Weights of a small GPT-style language model, trained from scratch on English Wikipedia.
Architecture: LayerNorm before each block, learned positions, biases, tied embeddings, normalized queries and keys.
Each number is 128 + 24 x the weight over the matrix's rms, rounded and kept within 0 to 255. Layers, rows and columns count from 0. Numbers have three digits each.

# up: layer 6 MLP up, 768x192, rms 0.164, rows 52-120, columns 96-191
# down: layer 6 MLP down (transposed), 768x192, rms 0.0752, rows 52-120, columns 96-191
up52:145074113085095132098132088098119134113160124175126109152134134154141107113113135083118062145148132115108159131078131118103132105139101145102108129081109134102144084136100120112119135122110127077123173135129169118102162121106111097160170168103104109105122088124123153138126147127138146100
down52:130103126113154106148084148152135144170136114122124113142152131129121109129142116138147145153160106110082128116108128142146104128134145119180151128159144115125173116138106094158099163175114113151133086115157105124117157123155189115105098122111135121118142122159097137099099134131153087102
up53:128139122131142189125107110146145118098136153138153131130126143166143108112115150100148112148119137142115140176174157123131134117069120156119120150150133138145129121129150115116168094127164079141097101142153101131138090103126057124097150106082141124131157112124118128142153113152090137111
down53:158128131130116174148099143134131141109121087116151162164056115157169124118144126133117110098141126122142140115103118125114117119143084101112124125161117138106150125116143119115139118097135125138154129148115128146173110092126133171129131154204092117108156124123146114127116137121140143121
up54:147122089149101135105108126154106161150153164083140148131140163098158125141137109165161116132138127097107131124147093125134121145127119142105136080132156124105152106140141106115094122167074144138125131103144151185157162142108127139127157128133132092068091138166146160141125140098142116129
down54:127113179121123141103128116135109109123127127127151116154120070100132140068131114123124130142133096126157095108171161153120110105124137110089102147149132104081134137113149128145142125107149098124132134149128118078093156142112120067125149124157106137144151133101092130085175135165129127154
up55:143101118112096117133143068168107143126128147137111146128108117112078097121143159088152095123119119132136117155102112119127158128121132123135112173170078103107138166140117110101161097120118132167129160086116130122120098163122122143113130115116162082107136129142100129137140123085136106100
down55:107159091105089119129114117144149115123151121147150129148131153165119088129125126130135147155092110123139082122120168144152108115132163121149163141139137142133103155125117132106076100098148132152139137074133115114129112136124164111144135140139128116128125125114148095143128138098120127108
up56:174138096124099143148141128159120130083180114154170164135102138140059130144097132128126158122136110125117177115106137140134114127139124155140124138117096111146130123133099075100121145134140157104080153099112126161106128118133109116119155097124100093110124132174132127139116118151142135118
down56:163097133117138131144142127098133143124131158135168112106171113133124168091140086127182146127100132121083117110109117152096080120158127116124103171153117127144167183143117105080104131109129099155118124170106136163145086152131128174143162090171128154127138067134104112134138118104139135111
up57:146136128151093149133143144118134090182098126124155141150100137112142161138124123195130123106155135141134159104110153117091139127192136152132135126129126101114079083106141114101115148135126158144142142169137114160128112135164105102116130121111119124119094109070146103106109120140135127125
down57:126106148121159118154152124111068097084100147139182131158127183113130115136094133110181148140114084101144101142118121113150135135120119106147118169119113123144158106102125132136128142108136139078142121093144143143155128105145147152090143109140143099154159141110141122121147105105129139129
up58:153119103070111125163142116157125137161120089120139131124150141141124150128108168110116120126114146122117161133127127112107138129126113134159131184160093089131090077155123112116110150149091146167129145094135110118135129136191156124110120122130083115174135145184154124121101109082113121113
down58:138161128114129131128121110117100049161129096108103157140180145126114164098136091092139147157101118109109144130174142081138159158120155148085152178120127153127118136134134131123129144129134135162144121136118056120117110167129145149165122114132081119110097161136130129096133104114174102158
up59:114109137099129103106153149148126127132106128123153151136135122138093121101171105117094165121114147116132134155141112141126101143113105165123106102111130086135141116102103113125124154107107129136086118106144109106124148112148114122081132123105109123130122163137169133136125118145126170120
down59:182131113137113090112135135125135131191144132105117161123137085130135128068116172151133094183146112122121101081104118155092156075140106118089149120174161173131138159105097115121091076110144156196132134146124164176133111119124119134174137152109108183105124119129115098094154094189089110095
up60:124122115128117142144154169105105174107162129114124127116133194111109106105163154127111166113134087115107144095149124122111173130139148112160141131150108151109111093112078070105152166098129130164114171094154036104124105169136163118099111174093104141124170138132154118129123129134158120102
down60:103143161146114155112150144124110144113104166143124141140134129099144115143128124109119122152142123125135090092146159168124155122138125121122124116157076161101144137118106123075105172087141124158095121136154135069159123189152126101114113128109142151121118144125145095087160110182154120108
up61:156061035181137170099117148137125143107116147147112113166074128149180124212121122145097168107182177108142136140089128130092095163177127159139134112108135105144131105139122169128131148139138151139099127065104141178129148190158148133114138088088110136149149117123083107140091100108116141118
down61:125102090133132148153151179139091116107134140124114107157121153106132130167145108107081105117118149087134107119129128118110087128128110123155234140128116110171133142116125154128116165190128136132095144125102133168132161133168119156098101120149114158094172099099125107135058114143116118098
up62:124097114111094142136133123095135137147116094131109154145140153122135147105123111136094155162133127094128117076158129166112132171107123144133091131132119112124123072103087115108149117164161127156175102104136087153155094132137142125125094161126144138154144133107165141125102107131132162134
down62:138078104111105118127124139121082159177080119136120127147152108156166132119116150110091138140102109160156124130128110131152108155138125145131136136162151128111096141137112096127102114123145092144141066107148089135165135102141100147159140127147162126083123102174136107145144108153156123140
up63:185126132109141140127157087110106151171135117132170096191103091150107146156105091185154083146175102116112146083148139103123109128107128089132109146112100123121078124099142145125093101138166118169147107134104120141128103169171141149096140137137120108150134156141139121115132145114126119111
down63:139121115111129145082100127104148123157108086150145156131124117176082135140113100129101106133157126141112126088103133078098144083125087123121161114115163147123154132103122126148129143140174123142101136144097083151185083165160131176128124130174135099118121114118117114129152126124135132121
up64:104120087128140175138113085167136146120110101088140144165109148136119133140090110159134158132169100093128128152133095112155123105153143147128145124086111105097134134101105144090136125087098184134134148147131162151094091125146127144116145151129160132144117135124172126115120112129113137108
down64:123138126144154113154100122150169122115118131168160099101163121139130137095188137115113114113141086166128177143117113154134109128137116144110137136129159130121181168115110192106187118068133165128096133124116151150143129130119173131149120126127093104112149126110127132120097171121139117095
up65:108058158130155136104151121104138130128164112160181140100066141153098089114113078132160193136134076094156101144161125122170144155103103138085153127139105116095137100102104131074132155176136137110068103133123121109130182132118135112119123175128155100180086080138098142160166130127108175098
down65:128174133147126131126134135165112143126099121175134141148185146159133127101087135123129104122119139118109107142110145097111125124120151124127132113123136128142101111114118138100125112133157120112153069155184109117098120127152156155125125122112166116148145111125099128163129125116083159150
up66:166136120125110132147133096132090108082119085140126188123157087102125154123111098130092154119107135155101175111138096131128147168076130123152098113118107132137173154136126113097137151126104180101129103160128088145143107127126150156097147182171100164136133143145154139144088092135140152106
down66:099109143098107138169135146157141157139155156128124130105134087137149123106152146092145128126092153149125132160111100146103107132127088136137117128121134135177074115114130174120143136118096139157110174123085116122101079136151121131067093156132150156113104114121187111125157143142170170180
up67:148119132112084115150108171140086123093111119117132109123099118131134127138104126174133111094140145092163171083100139121112159124197137165088111112108130130105131116082118138099148140132081151092096107145129141115099125091150135092120105140153141145128110098108117174099090129092161131148
down67:132120172165132118082156142096118114127123168121111136142113161145150109161213108127129099128162165146108139156147125108074116112113106141116150153117126138106189103151124147079136165080082114148139173154118166164118084113110172137086108072107103122116100085090169101143150107149116129141
up68:071087143142072128124121139126118117152104155123112087106109164165147145151141103121121114143118117082135113146095147102123170112137134129138130123117142108146122128096115142138141131104119111115110131154120134130114136121099106116168152100131111098104113121106130123137126158173140156118
down68:118124116134127107115133141144139125133107105147096104108142142119132102137113111088094109124155152136127119109135129112180128108118123143120138106158094123127150114136123100104137143123098152132127155104112166092146097144159133128191162119129096114098165141110139105127117144118119111134
up69:116130124156141112117128151129126143127167124113115108142110120136121130138144155128098106118122137147125110133131155124115119125149120097138135113143188131156141116091129103091129130117164118130129110080139073166135180141068170136132124093091100124129156127096070133145143148093159133158
down69:092137125124110121125141099122156088159102115182115070095115166157123113151124093153148148158101129158114138139115154138109164108098097166182115120105129169126144123123096131138128134089096115132122164130122147127111125143171106170162117123155136128125144097142162141113128154133142114135
up70:151158124129124113157141122136101176174094168104135115136146140123137138139099123129114130140157110114093143106140164128119148131104134139137089168170086109138107139124134115121102158134137102138152124097189117104156113156110092137139129141110162169176141133077133123125129128131125133154
down70:150106120156166133109117086084123155083131133157111138082148135145104137113144092139170135117198128103152094121134152155165123108107170149098137117143187158148138115081124069167117146109128142122167137137160130135116088152114123132119119134150118138090113124098108143124131069094099145112
up71:140092137128159100120195131146125090131157092139135160170140148135125137128126157099135090100128085172099114108093127142109095082129159132117104137120103112161102130131140137159129119140139111095148096112151139092109152089149164169163085107084127098142146156150098135106127115112164120132
down71:082156099101152119151121112211101074113184139109128122128120137118131130174106166136126142141108105152151145182082171098116210166116155145089131123103173129102167164147135152100162152111117133069130092176096118156126155154143133127098097152122142129160115142119104145142116203114092113166
up72:130101145084173104116151110040133114126129135144092119092134115160152159150111166109124036096121154122115101108114145099109150158119119123126129096124112107117123142168144134123143114189105112121083113102122142163121155124155154147114151105161123108123157140129112159150089144127118108101
down72:112126135064170114131141130111142103102118117124121184110115181168185116112118134151106097178179113122168094119091140124120134145132110121143142115094129125106135182152140154132087119121136169110116126182139105129102126156142122154140082107166113100122134146125111126175120149151074092134
up73:148119123084125150088131148121137177156107125130119114120112121134156138116135125123145150086136135160113114072125175094133123119156122143131101153137096129140102108146116099148138113166137162095056086098118118099118099145131100135121115128099148092209137163160152138126097129123141158140
down73:130123101138112207147134114079124153150133107122139092171088187099168128132112147108091131116159147146114058098152123120144119167153149156089091127143159084191142140083108111183098116110118154108131121077161104116125119121095118119111104148107177117106158162190120121098110130127113148108
up74:147158156084116131154155170128110148075102166120102120124159141081138177126112110141124124130131098151125147091139110120132085115132125108122119126142101149120117202169111154079114147123116124111147140133177105074088145125153133152133113130125153131173153126148128157085154106156095109112
down74:114101088140127100131101100144163112151135150154172164140103120097148168132125123185135127144127135123123131071169159148143152086129141120131108145137167109151136101094105142127116111097132119111103153121097136149109079128143124116118140104098144098153138119143146147137117133089102142147
up75:156109119136154108144110116113111132083127137100093101121123162132142140113097119114121171119129103114148163125105146118131130109140106129144122120140149107132126154114146107111126109101127099136092156138140107108122121100184093182137140141115116113137126095122129129127153108103078132071
down75:177137085112071149131130111107133158134129102126093139130141155138135113130164117150123120155139127110153182128150105148111137131082147126109102099144119079155105144136102115119121121158130154137123151137112150120118090131133140117124142125155110127130140130150119118142111103138135138151
up76:087159138136129163155108103112146143133157114125133138143124163108078167112084117117102132125160155112122129185119131096130156123098146119158131139119109089146137160118151115113111131076100160102108127144132150146157125075120123097112172118167143160078139148126128130138112108107155096135
down76:152133129128130135140125075129165124138112133112122125090146143113132089127136138122088142155147100099096139101109136134128092072098148155078133108183190117128150146090148162101101113148092142091147146154149087090136094093130127104128099120104121133114140170179108118110107159136180122145
up77:146119132150135179165147139110154105138143161162134147143101139109130104155128127124169127119137126140159107112073140131134134133146130171110119155117113141100134147090144101111117094100099152113127162116104115137125172084168093087107091094119099185142112144114132152122140140126108115151
down77:076151135147154150151121098139141143119141106094138097133101117129125154085130130131162120083115072139151174147131123122129131135101076146140145142159147133145147103141118102098138159106124074168155082090144074128130129127119144143099153157164100106125149157147120125108168101112172092079
up78:140125133108125144103108099164123157132086143111132124127149125127090123082127119090115158135114115126126133106144173119136111119142098105131068180113149092134145162171106116140105147078092105116144126103144102115156109128118134152138118132132099117160167128133153155081142130155106118153
down78:149130136134084139122166166104118104135200136100147074099114093091122142118161129149148121108155140129124112114127108138131181138103113126144121153117128136150140079150141156139109123142128172152115179141095131153098164103111110118089125115137120134140105132122134130107151137149106059115
up79:102151118153099154114130116135132106150155142125141119097105131163096134152138105098145135122120132132140132125106126117116117114118148107131164134104156118118125095146136088149140111130135126148112125164151150148074161138152149111079079098125144112142096175123087149115140159107151106121
down79:114140112078165113158160099143151081078071143133068151166100105168132140174150135157089180158141112108121122128124090088153119112107163117130171124111122146145115139137145102120146125153140096128146142130138110072127136114121133105140166163133119091098120146158163106106117142120118118152
up80:149115138141118088128122151115126153127123135102116091173134139109145110146126115106126103146148124091105102116114101137125058151088088126111108117130152164135151106107147168149150139127142131129090119115119125109089099118078147191120118108116166110112159162134112123151128094153144131166
down80:121090168131095217157140124140137118090107100110162130150106161119123160163162115104087083130162174126141105132139085103085116124147146149131119172146105145110126110118189103135144084120126142105125107148130109138104153145117067098162127112140105122153110112085170118064130134138122122136
up81:117125129138131165160113149140127096121131118176115120117132080125117121123111164182132101162100144151119152096127109115119131177142140129146140101157125135136119104123125147128134128104094128097095099135140125120124153114148130116082132055162109178141114162141097077107138093122137083124
down81:136135116156130096119130131110132127100154120096153152143158136147132133147125149105131131141119098091115131078145110148137141118124131167128151135125121139107124126128133153144138140151098150130140119124129150104105144136118126111106126131140082144141130110150127138103089171128120106142
up82:131143144116152083120150116122141154169141190121160164135134113120093147137171123078154124094125149139127150120170135115104124142141128141109062096158127090141094110093105131126122169142142150123126142095163113088135137137136099139140153104122134113151089126134135156157168106152122112145
down82:131102116150151129137113102130168105128166104125145162132144112127125104148105124123094138143111131111105163111156091136136107134135159139090161111141111118112150166122056115137098117112095153113139125140154114108135136131108123160164134120099139084148113152145095130166093100138126164143
up83:165088141077101095122150122148168117132126161103158117187109101084127138106122104165094072153081198151154162109128130150146143160114142155129132135098135145133100140137091120153116076115134130123127149101152133102125118131143110134118103111116138140117086100086140163102150125121128141149
down83:112082121108135107114146154127189106141144143156118091214135091131114117054151167103112114121127154138162154129153137142169134117111148116127133137181163102103125172114089117133114110138111115130140146173166163145108156122105134104114108070112130153115101124146123160093128112139129132163
up84:128104110099096140124154090123126149124152098129141120130108117089133156131154145125120132118129119098125139119119148120143109156091133158097102151122176106152136152108142130148146137139166134155161128132143166135092157129130163169135139141126150162123149122180141109179146131100094143122
down84:106099120135147159106134148141111163115117123153184103115153095146112106124079164139155123115111143161142149133137139107108162126095167106155104093129158124135124100145136113143102072121218142097163113114154135132151170094110109184126127102126186164127135153187102099154107140114114163104
up85:102169123124101096103111090124120116118150127171105110155135127085075136116075136153165120171084160133102124108113093130135144117128095112116147125172090119136154154171121125130137127133111115143170099095123160098143116111139179199180115133129161110105092126127112093099091100148107086133
down85:105124097144123092122139126146138124126133119160130099148129101155113112174127140120134125159114145141142143144125144151155176139114145103139148117172133135146134166145115150167057072108125141115122091127115173090152119127145197158156104107076134103106131153131158118138116124112138142127
up86:129150156146087159154123116082143129116139172117160110163136080141118154100101103162076103135145109137118160159122104132155113159113137097117105107111092127112144141128129094093133108123105085131114100137147120127101157111137058096104182070114170141157134128147151167105124093155153110133
down86:096101132159119152132087117167167121117122135129085109128092137105152111148155129145108102187124111152160088149137100075118135123172140177127134135150147118118181123167159121132118160115108153125136098114159131158144115138112104126110168131132143118066139119122164131127121171098107088162
up87:085130103192122134109109134111148105131140095112143117079121151134122128161102115139129126130124089138126139144107147107160183113104118123142134149145148129050077132081146172175159105120172101102085131126139116119128177128132108106130140127093177122134090124139105158107144095129111154117
down87:142157128114169128090154106089119118134096119079147117155136139129164126136136127159089163145115134146128143123142132144117164119137112167121135131165130139126189125130095144120156143068146161155128097144166116082081140162152125136123103128128122138179108151110110172128113097107159131124
up88:146129158132155118130122145146116178118128145142107132134138112160108102081119096086098116137077138142113112127128145131133087130114134138136155127126113130153156089092114139154117138113162100095126122136110160125159138101126110120123081106143125137107147116089093130156134124100127142162
down88:119153086139119111114152099135144071117109132117088134133098118128108118144134169141106125125123137108121162104132122115121150138112095141084113098147099138099098134120208114120178146121107112126135168104148136104092114151091132149148131114167099083100111111144140127116118145131114105134
up89:111111084138135147118136135103108159119180121125165139101117133118128147121147150179089142116171097154143118108162140092115091133107140110104100174133116187159106118126149100123152130130147182163118170093103114093079087105087123106133151149145133117105092125134137111115130146126158102146
down89:094162161091158095158156126136121156161150130122094158121070129121130089146111128153121129121125098161088061146144128137143182140159105134155113108162157087157060119165130138126146113110142136137163108123141111179083137126129124096122159146149151118128143125108137111130119141112146139112
up90:149157129159102109117128150126083164144157141083131113141139125076104126127099065139109118128135150118126122145139143170089129115102090092131173097156130131142091111138139095132154194146106116099129122139134144124182148116122151109136153066132126122125119168091091178149102130124144095146
down90:139147124082121103152110167151163107103126134142109128115082150128107117161168087144135114100118090083122112092121142084116141154112125107148105129145145167130190143123142142124113120124112125097138144110072140127105156129107114137142133147095129175109177095147101167153166110097158115129
up91:108125172128159140107164125142091124168154089163152135125141182120124119094165159085100116133128126104135140098179120161137146123132097103125127123137144098106136134118087149136170130140147078137114115123138088128108123131089137125151117136100094089136105116125116129161103119121110137121
down91:158135111129177114156106176166149116122171102127133141115139148153143128097079091156134114099146104117123106118119145108127097115132132104140142147109106135167124117165120172086165156126112115150158136120088118151144155121095109124113140146099075137124105122160140098131117097108161101146
up92:089163153101141082120156114144135097139137133141139111149136083121115116061139179130132140139101126106129143113123129078158126134125107123112116153115132152125141108118118144125129079155121177118136136104115130116137093136141141138136119134148160098120144159102119158111127115155136126133
down92:125120147085160132057123146103089115159137110176149132147177148102101101143142089109094124123112136120093145117141101137106138136141149142140200122146133151139113134089156148118107142112119092135135146149132114102151098101171120117113136110152138156111148104123113125118125105109126102107
up93:112128151116094151147167136118119098115148122107160131128137160120129154109124109123126125136092090112129124103132155106175158151177120140142133114135097106098097114124151129150128149091107110110136114103112175151107090116127123124138132155104121121092101119123131150135116117163144130118
down93:167126129115144151119139107131145102159127103114109058159184145152131133137126126086109101076091115125137092122132104106159131135146182164140156135156156163097094150094110121107110126123104155059128074119101160159144136127167133126100169165118101129121151137105119150130116136140184102130
up94:100164101179120133155079145131126092129148146101121087108169093147113130133147179135173091109108105123119125107108127126146148105130104152111093115081104111090155158164159106123112120092168130147070153121102119125134112122163171137148085164086100144165130119137146141126152156098119130147
down94:113170097156099114128126105140137131166134117139150138136145154116114118090100103147186122090118110118111153170131159093090174112137128111106144124142144133139083127110145112108113149115116093129182152155151135120113167101103108122138111139119134119081121120131119092135120152155139152142
up95:162092085172147144144127146145112127111167165168146119063130141135128136132119099129143157143130110164118167152122129091132098111120159096155133132097128142118134170121163095157110146143155154096093160124115123112156128138169123055143145152104153141113081122133108125122122172096147134083
down95:059126136148141136127118094140125138146108143095107130174093175115103143110140141088128113102113173158147036171096099150148131165144167147099136103189131134101096090124089102130125147141142130148114153104159147156164120127132142119188165148130124152163108125146139161193108130120054139141
up96:167119093122130136160173125168120137126149132145118095130062128110122102103103164121095103096179142128126143094117152090138117131149168148115113153139106165109128122089134121144124142145128130112153124092128124145115114150121093129163115081155126125132139193164174097084115104136135104138
down96:142106125187120134144146108151126075120128090118112121136128132127150133110124059129145142067159131099135150141153129167101149155089128101151119135116164133128111094137130127114126122133154148149156141152097137114108113103125108136126119158131108149085136127090112126109166131151205111147
up97:081113167112127112116159136127108142107112141070150166136139136146148131123165135142146101117131148160095106092182127125109097123135138170094174144139132151150114122135097101109127112156099099155140114119144121141108109115148109158150090142122090091163161175136158130110136139176164160156
down97:161113099166151153109087118140160116126158159131133133152119161114102103133076128138116137134092110092152146119103115113157114148178128089161131115128136103138114139120159166144161148124137147134073126176131094108153141152099144130135150122149156128063101098152095128147129109143114118127
up98:102140160123124148132120148120118113107137108151103138169108150138146142065141124152125112091102167108136119084115124150131111111129105110154134117129090110155128101135127124159133128141121082164148119105115069146123117115104123155138152107132158158122148157112140154096140136146117126096
down98:168114073168134097152154145158114146103083133113127122115111121163130115140080115139118156150165151100162106160117146113146135149136176105108116126097149197135117109163140111146096150162168076107110114129136075087099106162109129142107127131100104122121134157138102096124120117193161167142
up99:129086103091135103143149167131112093148131124134131151117103120131167177162117125088131114159124157155139115117071110110152152146126153102109094105142071131164159118144131165110135146096140111165116121135109147086123152109094108194120068126120145165150124121162141121134147144095110098158
down99:114111109180142102129130140116146171163132109115123086147112145136137150122134163133164112119149154130099117178154107147169126105152118179106160121087134153134142143126084078131080110089111122111152143105125115129107114114163147156144124126132119120131129113082083097162136128113112144131
up100:114115131094142117086111139109125171154136141090158074159097131098154155124114141115112187118128153099120157123122097124148124137141143112100126138112070138129127138159113108132174110157114066121122126147104144127131128167123074157129085105139127139064127141136139130105101098148112122104
down100:098153175066095120143153154132118091143145098133180107100131097112127080060162093155118140194118090130110143141135150129135172152135059140128159131133172158132154158128135127130136082059160100146135118122104111161081140130116117136151104127132146126122139143134091150118130138150132066147
up101:092141121138129119103133164139096123151129182157126152103153136127124109128098153150143129134120168150085153149154139090141097124152146114160104136119109146119137117078114093150142130182102172102090110138119088114123095116136119161093156124111109131138167127156146117152120113145134097116
down101:129126104143139172123095151115150132146122137113147160124112111140139126119155140142185134166120093152116126137117108088110109093115140139139095108093116136132185104149081117098146159090089147137143106093118116126102101140133129153135127125126048112115114134104155121100161113120147119114
up102:146114110153110111139127109109133148152142154140110095122099092126156121116133100125119108146102121135120158145114112141112151125126160147161131093174137124132137128130104138150145122163113159145082099120112113162089126157117135141145119150156103123098108164111106165121143166141094169112
down102:125126113117124134101181144134146121148126094146147171165133153129127145111131126112119119111099123133134111092144172125122150105120098138118137137152116109111112132127143121106117154127122117154122125155113128135126135139145127145127130119142182111110134105101145139144126131142134134108
up103:150166101141155114152102136140114146134153115082122084138099113127094119110105159107149135145106147127130134121101101165125098136166108150123110118121105149139076120116130124107139133151096059112151136124141104143147113158142137157158119111122102096131138134119112145119125152141093145138
down103:086134098103102137131172108105099157156143125148104138131123092123122098144121101080140111130110163140130114140141117123103105144123120117134107177119127141148074099138168149142093124163138127113119161099120093148140157127111080141139121150122174150171104165119140110139118142109127120114
up104:148119135129160137102129134122088089156132122146177152099126132116099143088135165159118136108066157113106117078164092147124141099165123104112110133118142132150146118118125141149110142116098163123090124121136106108160108160099130150121107145138105096141101113109128127135148136090150143096
down104:111116121117136102130096135147167108120099155129145120146091145146120119135133127117111100115144135140101124179173162150099108175146137155101097089139142153154125137078127144153101139113092156155174094119110129095119073140106113127126127134124089157131160172145142141141090159120114133167
up105:129126160109099139112143114134129126101120127146106095101125145156119123105142166115163109111072101118170076116131174094129103147100153166109128116080160186119117123139180137112128066127094090183105127155080116147110126140074082133119136053115142149105121113183118134139169095122166079138
down105:129110107135121111110117104170098147141142116146123092138125152136166153052116187127099079160146131164112117071145160083168102136100112117177154082113130176119124163163162106136130114142125169126096082147102080134135112117121145122096120112145152105109127130175132119159197123119141173142
up106:114124135148159103144130118117132122172122100135113162126131123120129118135125122113170119102143140096158073144142084126124121100088151143130092123144091096105115152159119125093104098129158118183118153116113147136080132163133135108046082086093131137169143098135134127097167174134195140142
down106:128122133125155171129109136103104133126130156181098127113144128075163120104130125129091140173112139143141161156148093134130140125124105124168129132091100136138108145164183117160100117138167127132095092136052165105143120092130153113129134104162104140140090142124110096119089135120166138104
up107:143127148132132094186126150134160146155167114166123078137145149144158101039110131139109136136112132119112125075118123097105155120118132135153113183154114161094131151072104131170139131122172138105123130130094080167130151121093162106143155119071125111179140163138115151077132158175134119091
down107:140188140095118130134106112120152169143132109125124142123136098189122146151113139126152138115094165114085082134135117139100129086100122105095134105153146119154099111148152165127127138158146140145124115176075120118123104161114115119118112117115123131134092160143119133128154123152124145159
up108:069098119147073160147062131114115127142114163145141137130154100140134190130123108109135112154153099075115133165142115057147129115088144127129131138149100108104090137184135160132153136160123106143162153124117130144101125105152164135111127117104136141155143111153146104110104112107130137090
down108:144119130090090101177129137129149129079129147122165124115131179116162102133111102135055113146133153115109150116183148101147134159140167160126088143104131165115104131091131129121163156089080147096150087089119120088170113136102126116089140148137155084128104146127116134147119119143150130168
up109:142111122103136130104126106141099128107156116097168121143095131135150099088110181154141157102077185059117085088122161160150107138113129115110142125134137132148102116139096115137154131148141117118124097136175084097171127197116153139139145106142074127129151091114161122140152137105122114093
down109:106124134067141127116133114170129146119142136138147124131111175128134142154140154126124130125119151139152114149098151105148089171130159152127085092139183131100212142084122107063152183123093148148161100150142123154127120121087115140119116165113116111133143171144095130121130090092118156157
up110:098104129129095098129109164104143086157168123162172161175116152118097154138117091167166098112130093117131096169123155105112132161100099108142125099098191133113134092116116123109105097147109117118121157127130048130131165151146113079107169138123108144117134115115124119131111124155115153146
down110:106124116132124146120133140146120149141117149108128114131127120156130083123109133103115106127090128180116140151144158158142146118131120144086105153178166123094146104113109139151105112081114114146145120123135107154116116160128144154114147162169105137121132120111122120106129131122114127147
up111:135064111123152120122159131114150141092119121125118128126106154186112127145118119130091168114126095113150127085114128106159120148143061096117165129122142117134105132139125096183138147155089154137078133081134114139133154116111130134121154136130137156133095109117135147127119108120067141109
down111:115126150158117118119149138129122105164107141072117124187127134144136115139151136149130098158164127106113119130139150121132131111120143094142105147140131117121075108117079114102098127044149105130151122122107115110107078112113129122126150140130074148122119147119131092138106162173159137128
up112:110146110110159084131136109119096139131132118118138095144122142116124139154133119116105165089136129106144154145141103163168122100173148105119119103097135107104154134137154129127121172092129130125104150130148158134170151093084092101161136113114170126144127074143111179145143160113095143104
down112:132087098065125132117095161158161142125117145132089185127113099108093157088130128134147154142136094111112130128106106144110127142140135146126091135133148129126100090083102113128142097179120105123139138133106151092121111099136129150127124130105090128131138170148138129111124160131132131151
up113:108175188145175133140108150155115140131108172150103106112138145116119167117101113145098101116112125103126146111156125142129137162104142113118141122115161103128150098127157106113145133154143092096136130175148148127151145104131135084148131124146157096123084126104098160116141170131133117138
down113:094116118156137162148145159096144112129134125099080126166122114161107147119118095134117128179138141161132163151124134122085128136149168103147126085082147130111127115139119159153129111144142132123179121149088089099124160149123103116123136115133132119146131111156083125120089116107151114097
up114:104158167131155102150157149140077179108141155115110113138127157127140175148118156114128081131132157155120091108120139138128132110160139094149111137149132134127162112100120120105115136149122133132124139083085141156121106106140139122110107124144117133094141133124146157141124097157126159166
down114:169109107151110154152106138090160076110098136144116154102127140108121156156140128132128164132110076125133154121141127102124167134159127165119127126145133133167140147126126111119178090121128086140075108169117121130188140142132102108152142118136123142121115104167108135118138111147130127106
up115:133170149132119144129167128121093140137110147142112131118125116132139150105128151097113144100113080101129093067130120125180128133161127165152141105169096156155142119139119124167169133153146102142135140136127117129111112151136125105139136114144117106102148138128115134137111075150144120068
down115:123109095113128150169141105164113136128136144142148124107146144142108127128130099111179132162134097137122104121103145161138121108121148144123103094120124106118106134125146122113092105130133124121104129165153153124166151130118107135118121136110123140120183167108090104089103118107159083103
up116:139138124131136107140110149153131137135152097155137128143131132110122143112125123128169108160145137111131116113115105121127175126109106135113131096095089101136149155070097123128122092163169125155131113108129132126126149109108172125139119165154119164096132166141138080131156144128131108097
down116:097116130152146095120151152125114119122067102090109089114111110143157108135124089182116117122132143136144095172146134157116100145140143132131167137095190103118129112112099140125141153129131120149161112094155122153127151155144139124118129105131121179155135108117131111125102130135130098139
up117:114169122128090151073135147135130148110160098141127109101161119105112142111114115123102130168114123130138168113098146087116129097148141129135113146119111145147175137085143094146149113149117150145168148114132135137093117127164151149153134141117142080117114139171144177120109115156162080136
down117:138084105105125117176110154093122152133118150116112157092153126106131165141086125141115136110107079122129143110141132161125140152144144165091123096145128163152121126119101140131115103091162146133128137132100128124152120078110132127127150171152136144132099130133148137158101089105135153150
up118:104127151133136141152102118111136147128165162095105106095116147127075162141136136141133115107127110107103110137143121144114109133131139103150146104097107129143104089097135103148125107159114135130108098125127148131099145150099137112155147103122133120122089110106148166141124108109130172118
down118:106150113102129111096126147108127156104108119116150158130154108177126142095116137134170139145134158134145147110089177125140121095117090137139165134190171109099170098140136139134164127131157151148138149133153082126169103138139112132119062102150168116125116114101119091078094127172101119142
up119:105126086120149080082100113079132124109142126168135155152098133094137119113131142104133146117127181086127106160102129102108127109108129140137130079100072154149143120192098138139159129138127123104098137098123129161175159131137151136123110106193104151132163133124166106123117093122119106141
down119:113133134117098175134149113104158195130139095142162122143149123130154158132149133093165091144181127140178095120122126114115118108156150121090131115103132153129126171166136115103078100136126085081104135109162156102071068110157119088101144101107068142168150104129148183083140131143122129086
up120:130134141115133124110118128149143147124131127106124147104126126121113147130104125129141110132127136125131139089139127108111152136099094144134099121110127145137144117162101114099136156128110147134137123136150118124128141106118108137139110140132097095126101136123111145143116146139131130148
down120:145143140129150156154136120152128117150119115143138105108133117133128119124157116129153126138147130146145147167093127122162088132149126131129113128131138154132126120134122127137094155117155154089131119152148152125131158136111083128118147127129129115145130123124107128138092099129127104115